Part of a small language model's weights.
Size: 12 layers, 8 heads of 32, vocabulary 4096, 11.7M parameters.
Architecture: RMSNorm before each block, rotary positions, no biases in attention or MLP, untied embeddings.
Training: a variant of SOAP for these matrices, 248M tokens.
Each number is 500 + 40 x the weight over the matrix's rms, rounded and kept within 0 to 999. Layers, rows and columns count from 0. Numbers have three digits each.

# gate: layer 5 MLP gate, 704x256, rms 0.142, rows 84-114, columns 64-127
# up: layer 5 MLP up, 704x256, rms 0.139, rows 84-114, columns 64-127
# down: layer 5 MLP down (transposed), 704x256, rms 0.125, rows 84-114, columns 64-127
gate84:561546524509536422483493491513484524472476465457493551439470485525535465553505529396537522505571445501502551572472474508533528530412466455512522584529581500488505567503561408469523433514510505
up84:464506494530523502509475522526473504438435494550456501474460440482503492546515407593569504506489548510462507598527550532509497482480478491487545452478471473469505477508489535494472481526448548
down84:429493504455528585467482516527464422497496479533550430511492489474420465521502505546510585445435506458449504490486485476535538559479481468534470511471539450495524375467425440505536492413567454
gate85:571545517489463465521572449475468486534543526510419484492509467559551544494449516511446490530511475504487555487572514515460437507488466553430553505492487477492521480527494505553530488480524462
up85:494552520555480474498558516515509478450530418524468510546496538481443477539508552460517511581506493498532542536550492499498583447485487519589509477450493581483583485489515434536475567462551487
down85:461473518529448535500519501487478501519493532504457513524543499470470603506529505507502497544544446520508479483522456542641533528454509511517460618431448481485570517470493508488529499520501446
gate86:528423448440474473477514459517546467520597559503514481511493557502486466446510535550533503496471422521443506495487551493501508468507541513536544430459431470495469510497422575449428496526415537
up86:549519492496457457394565492495498485459574449509494525486489508554503521405536557558550469515507459495521492507440486446536512488487589530499520458476534479469487444458417526470461433527477633
down86:491468498505502524548545456483493469528587482484448487512536457445540529508535525442496529495548478486597503473532507496473532536526527501481508453528474463443539533502484456544515484560491575
gate87:471394550557441560434483571526532568594582554482426534560524511482493476543476490490488493481540507542587501565443495496517540573457540559468493458446486487500529356533549538474502503450572467
up87:505504476590469484451514547466556436513475484455455576457514534510502452545519480516480557529552455481490453495427551491434524616556518516525494349451471525534493441508479569498453446513530515
down87:474455502527507478477498562423486469483468524474425490473502508514509402513540545528416543481531475488500529504431500489445505602519499493491508438542511587592471465490458600446499534438525484
gate88:551521479502553490472486486458501502472520479494533517549471534558468502516529493507565450495488447573502471538457527520525512556467497467554493454491438514467522505503478576446490480496448434
up88:465539452518542449517442536468503439527595473488438447457513516484456523535541503456469446480494488464473515519545493471534419569431530516490493475472496581570528515527473454527460532507489581
down88:537550417510450542477564522545506526498566541506451423524490553495472494533476534529485526514537578532553474494468435497430496557546532556569423519545534453464518491457453534532497515505535475
gate89:497514511495528461490514513468497432452545534496521511528505503474577505590562543499484481471452492513554497513551492464468475471460434550529524540503539472485512490534489528546491463498516465
up89:536540498581516410577441463471508489479524482460474450486556474492537512532530474457529477462495479362524423627473544498462523478515442577521510548524549451522507509545444495525400421430576513
down89:481465464550508465483453514529540443492520441508486523508475475484549493457485485532563571546506491463497496526459527577518511431532435511509548580503467428473433547513445519520460457535508494
gate90:590528527429476514589392474423509538504503535537474551525546520458514565443585418555466459507535476523451569550493443530484488488480504491491500480519501448499497445513500552462480450478515491
up90:469600503493479455477480500416488489477496458512482483555446497505470461505501511555554465491486492457513499456481516480473499520470515497473483503498503481561504483517512472493495489524465492
down90:514546573529483460503544520540526480522538400476531463517511573532500474474478605400405482536457474477525501488426526503481494579447476517586538524576520577481506463548506490523535523472511484
gate91:494451451539450538498495444475598527496494490476513505453509493447513484521488476515465519530493490573544429528475474535504552469523512505486477466489528448573503488460423471503545514499505503
up91:487537522489455499464542446502458568534513525540447539494499502550515537457527507517463473514515414497503439496510499489490512492506456452513505499541512523514454516516467469461495508544418497
down91:462567491461512490525466509455510487465470438449477517517503462505500513512474502488518474536489492455545436552449530464516508475491465467424501443537495468448492516510483505483527521522505533
gate92:519559425493440462457524505507474487471452507485542447473495495513476430535546513496490507453439494450545519476436457465526535535505483522531547601482501497445500485458568491542513437518476510
up92:492495532477449535474534503569558567570500502537472458483510509559556500446509542475429526498504527463462467454476461461454540478569507477491509540506471534452517465439530487516567400437554452
down92:541479507510534531418477450435498489514577476495443543521451497469482520531557468447523482550489509482491506497462499522470480461483521496521466521517600461533484507458518514481568568523487554
gate93:548514505497467512524525478447439526497559525501581509537456472453507520535416483495542556537436397474506520522486527517535452486454409564470466514531530554516514477525516468441575514402529532
up93:515481431566482512530445482495466496389490514525469508452475442553500432541509434522466519569498463521496515551438544418472418443468517540493527444477569474449508505565409517516463511481425482
down93:498505467543532501489492435484489424540541513519466509443498477586499499533516553498494468500480472521510485511408572489448499515518546493484504499517469475506527494493492535526476543499458494
gate94:509526513503492506507414521475501488537503496506565541515538571550439449555452500519509450481426531507528465534525547504497507457490490527556507429463538447499508514533516545562500478560447494
up94:476474485489464428489466503537506432442507507485479461503485493481534485489579514518525527522552525467486466478482511528482518508498539478480504539478495499478466527466501501382535519463550521
down94:489473497538525489487498501511472543509558500528467580568560552435534416472482501501406489531518504500489493487491475487459486512455537474509508516485451509523546478512566469550441442423536495
gate95:498493518489493425506500452440489519487560439463505479520444515520519595500491483472507540516502524468509435585469523502500419448537515450493444503519536488526581438447437471512521422468522505
up95:477533542525472554500463475502479487481502432508537473521433535493528451458483558499556494555429512544491534507547424454508525476524619486495510590532520479459463469492471442516476488523560516
down95:459480395507534441426537549602569494426547442442501473487471473508432523465400471584457536515535545453462463551502462481464522504496490443553536517465503509482470482501461518511545529495502489
gate96:451458518558506593430634515530534567493461508520555516447437538500517519524453517478447436499520512513540496421505473561519513524486550541533576516462490530540524463537485482439479442506521517
up96:555435530512540557475541446553499528459492511516451553476507486523565483477549477533497550457545479450442471517442511471497420487527501516478531465445457480544516475525432529489533471554460560
down96:500457515507489510414532498433567443550532585496497516532553453443619519552496483576516511483512589443520428537477548483513447491567460493463495497518524505566528456478469508511561530526462488
gate97:514518445499527451479553506550455489508492536507517429427486528440512452514494468569443493489440517521516520547505548544502566511475545490467484549554442447541469436510546566524497461461436445
up97:486498571464478514478532520550602469482423564473517484508460512516556516517491525441424476560499542445418541506487441419509539491530455513498519500497472460469530466525530520467492564492564502
down97:541443525486482572547456446495490472437497484548562603490411538453507544450550484521530440466515415548452548569510545466492525519453530493523542513509460572533488510452487507552511540493512536
gate98:464474473512467524509437565588495503522515526463485490497480504487560516517498497531518468447505475463566511471497540445522471497472478545504484559479500497500432471545494485525584566480487488
up98:518449467599462471527512511541491481475527520481532451448453511518539518523515451549447501500438502520481497522470501502504559482572525504478421488518491477488495546523474476466504495473452478
down98:498464499535462549474459463481525503508406496442522579494415500557499443441508503502495424530483552515492520588560475523521424480479503507508483501550495526480491368505473486474531534479463500
gate99:491488554487479499480419521516527488469582512557516454486542574501536489428476524510435508523490477557567529578509471457518440529489511521529573471567489499603492529525471526520510533541474513
up99:509459607484567454497503561490574519509576510514557496549498573415516527474496470482435449556541478485572498534497500509534428518527580507489463497557505604648476520485458546526508494554483491
down99:472527512451514494471496505591492498523531479489495501529515469499487531522538512475573543447537452462480478498479579555456512491544515519474450488522548492489488466441430481470557489532466488
gate100:554550506477504498542522598570521432575450541492422496491423482564495547540543527496548506499495536579524548471542454487494395524490521560506567519507507469500587501507531499503529487475508511
up100:473505470452453463530510528460523503514514509518462489413499505474473479546495466527505487484486541445553481500548476478501468487555593418565474493542506512504467552507485478435549444456475411
down100:455497543498488486480517509520421548505530467524517428467438491530611434474545540565499486481493440499442525450520517466498560564443484494478449517482512472501411470517508509553468506526475476
gate101:501540458473481471518575526543422499547489473496464492426454558474518520519513571485520524540434507541476542540517517538500576539501399508520534496453481468480463491535494516518525404562476491
up101:583440518477475476496511572476522543483528477385526541512518495551532475446474507461582499489494498440548500519510514556495492526458474515549511413467490471462498512516548541512511474544474442
down101:478515462529507480467485538513498536503476502484488497450471487508526471512535522409576494446539456432470497522515485470502471529550522498530494462515533474519423469485474503490466451526537444
gate102:517577478464501503506506514524526503555498513547447496505528543455476473456568452481489503573476463568493518478497477465434484476423479483500508517477483566464503507503534499464544520523559491
up102:502404518504398533510540510522414479466498511532497478520514493504533524491464542510484526534549463499447475452450542522498527436587515551497452558457496559539492502423471441517501504559532505
down102:492491556483506508498462514440483466505460469469487502506481551534516510550466481560535473530488436457542526491496443540497524486482485489516533484544455503493455512492554478485480461484441494
gate103:491505437467510500466547478456527479521483481399539505516467499530528556516485497517470489469499497497559501536487493562572471474525531554501482508487481532541467540514507576491544502505543508
up103:513546522504551499448481604562482504508578473421474513503458622496488488466455563464533424463458523526523468448541534527463369485559501496532468515510547532490420517495459493575515403522484576
down103:528562548528467478440584543573455529471460476508489494591526566473509463519522488476525579556646508503482500469478511594504449503586559508483377475473464535491512497521500580480591496467471534
gate104:504535466523470566497562449492475533490433445452512537473486464526545555475457562415438528473481556494473543428489527503501407406511439485447541567485511527459513552487504492553512494497426469
up104:413508524469516525507451493542529422521483555466489517436571518463535568578492521486476468490530556497431547443545568508434471441519463492478526509491526471537507533457535411465564435444469520
down104:488522547548574493541493448548523559466500470499520525509524518520538432556515507502519533551494412504563456507472605510487503528448547554572513426509492524488548476531494574544467530474511532
gate105:580498508479436481466564535487399409478542515474474489577488468487514487559455481540501503592456527399591451456521491451519490470516493510487460401500519528502455486494498525499452493482557471
up105:423509435537439533524475549490506553450523523507512516509470509485517476502491483489451460563493557485494489460569452542569449496529525617496541535456501543559485507514544434438505515497421525
down105:536511540488500463534486547513559574489466522558525486441450503452457502542489452489498548604508500512551506506561481486486502538471486443543540478493503519539529492433538485500475546525580454
gate106:414497481522514509512491510503496566495422551499557474546426514561520408505455556546464484559471431486475514483491561558503538559471522436552472485457550500585478464451480496558517496529480380
up106:514569506505551549512432491476501459569444505493505529537519480520488586514510491417555456510555480595490468529452466505504549513463579470498573506496522524541497513579493547522483473494502544
down106:517552465497502526486529538404460512498472422473554497437452494536456587537448515591544494491523585440501525482523509527546557460527468478452534502498542553495481572516517456533464552478529502
gate107:526537541524511488420480464527528467533493499462384502543478475579406642540518475528471505565513455510467526491563513498534514494510501435454503528487529507553463519472492444482538534513502540
up107:454412470500520459580482500489487575466487500522565520523462536524519489521486496446495560472466562399479498501457517454460515493527606551524468471484519524490530479500440556463459492447470479
down107:474424548499483551520485425552496535525448511500377472465459486548478473503508529540473458517543508521505488508518448500540493475417598469582502487473449544532458470481491523475466471449511503
gate108:534593471481523499556562608460442487443426486457493543568480567519452487478480495523441549479495521496505509530479521451562475483540534586501562551434506528363446487502546498589522492421524486
up108:495518557505511531525520445406431516513485494491526458498498521529538422480436513464442620509445590472594525548568496499547450517480536626484513523450501569429477495560475557472516493493577457
down108:542491529493523485532516594462417447425527474567459538517505493468516512489498540480537564531536464518495503502498582509534499484537488525420485528519543520418431478511522504521484515495531565
gate109:468517525569501495501481397456517504492523458481532509537533506549490515580447530512493510457461531488517453513491458568520472523487462478531512496501458491511510503496468557446505452410402479
up109:491521474440552492508483531447459468487484408481530495485547450444495505452540514521492523474526433442555494516489476510478514502485508462483507509542484475458471495514468533562522499498445462
down109:492485475483438553509527511515491505488525529509488489498509461467495477410452505437420557458526527441444474514581513504509473490485541454411486455489565524535457426497483483507477645480507511
gate110:501521458407514552490509507471476465479478490527573480552522518523518526475483534470487593467533566520535455550426537495474519538468419505508484507472560458529524489510492464498510492422467475
up110:496517462449486487450518469499510459468492434520498498544504533557487489451476581443516520526521514584442477447485510468471480496471489537518535533551499496460467457445570465543537529455531536
down110:466461482449525559419530571517426466530517592509580407551526549464512501443543501516483535589530543525463510462483490568480471509440489475550473581446567498519553357474486559525441496505469483
gate111:504524576505495474517492513456488499482592463516497576528437538512453501513443456435500442492484479487534472525491479569460435534551446468536469541527513479456434483553484502505415539549382508
up111:462504486564502486518521452554495501500527460563401472536481510506485501502463506451529530511470533490482453483577477472507470509505547485524495461487519549518439454430568475528487467515405481
down111:513457508544507493548556548482509575523533488451531591440463504501541503527519536483509498530441466517490422546553504493530483557516458518513530513557555515498531505531407487564440539519474488
gate112:446488450519477472490486459448492519447507528484528496528479576562492507534480459506507604489475485546489447566473487520429516433507484543553501574466458414471531512524617536440535462570411529
up112:550550484578462535484544511519492456551533528462473516513469502526654518505478503467575465461546499478490460485453472501459566534485461514606486580544513476511484557498511515459507483419611562
down112:526504509533470461493528497488483589455484503559590523548448492489537485543530508422473506530483511532474539462492519505481552493476477616464466503451520425471468529474503521516528517433456470
gate113:517528521458476445449505549529427501470420471482508464594502430527541503482493473584446525469522493514443546502495568538476512437519415601502482552539475501509499605559529495498451545515393505
up113:514418428529489528511521516513466472599483475508489515524465520551595499497485518458500522517497530537526500504493447543605440522613502465494553535565523459473594449576478488474509479539469456
down113:487479464556510435494550414500442434531529556460494532491513499474489428541505487479511483537454568512386476540462506479556487521553557539568525469495503488446505438521456527518530459482537436
gate114:595483414498528461519501504460528506498451464571498527538445513517531498519525481568535475487521455492541584493472493533466463420511452522546502538491478449501528519568482487434504481538436456
up114:487513526514550459469573515579479480479579530546526537525476492414469546513475518502500462450472432435508527527524532503545517532504460452542522445461484511428456454539494470526511450502493456
down114:526524472480462458454467451499454492403441468467560508492504523488492400481490477456499425477492460505440485519503472514479506475525528511510548472509476502576443502442559471467510452400500525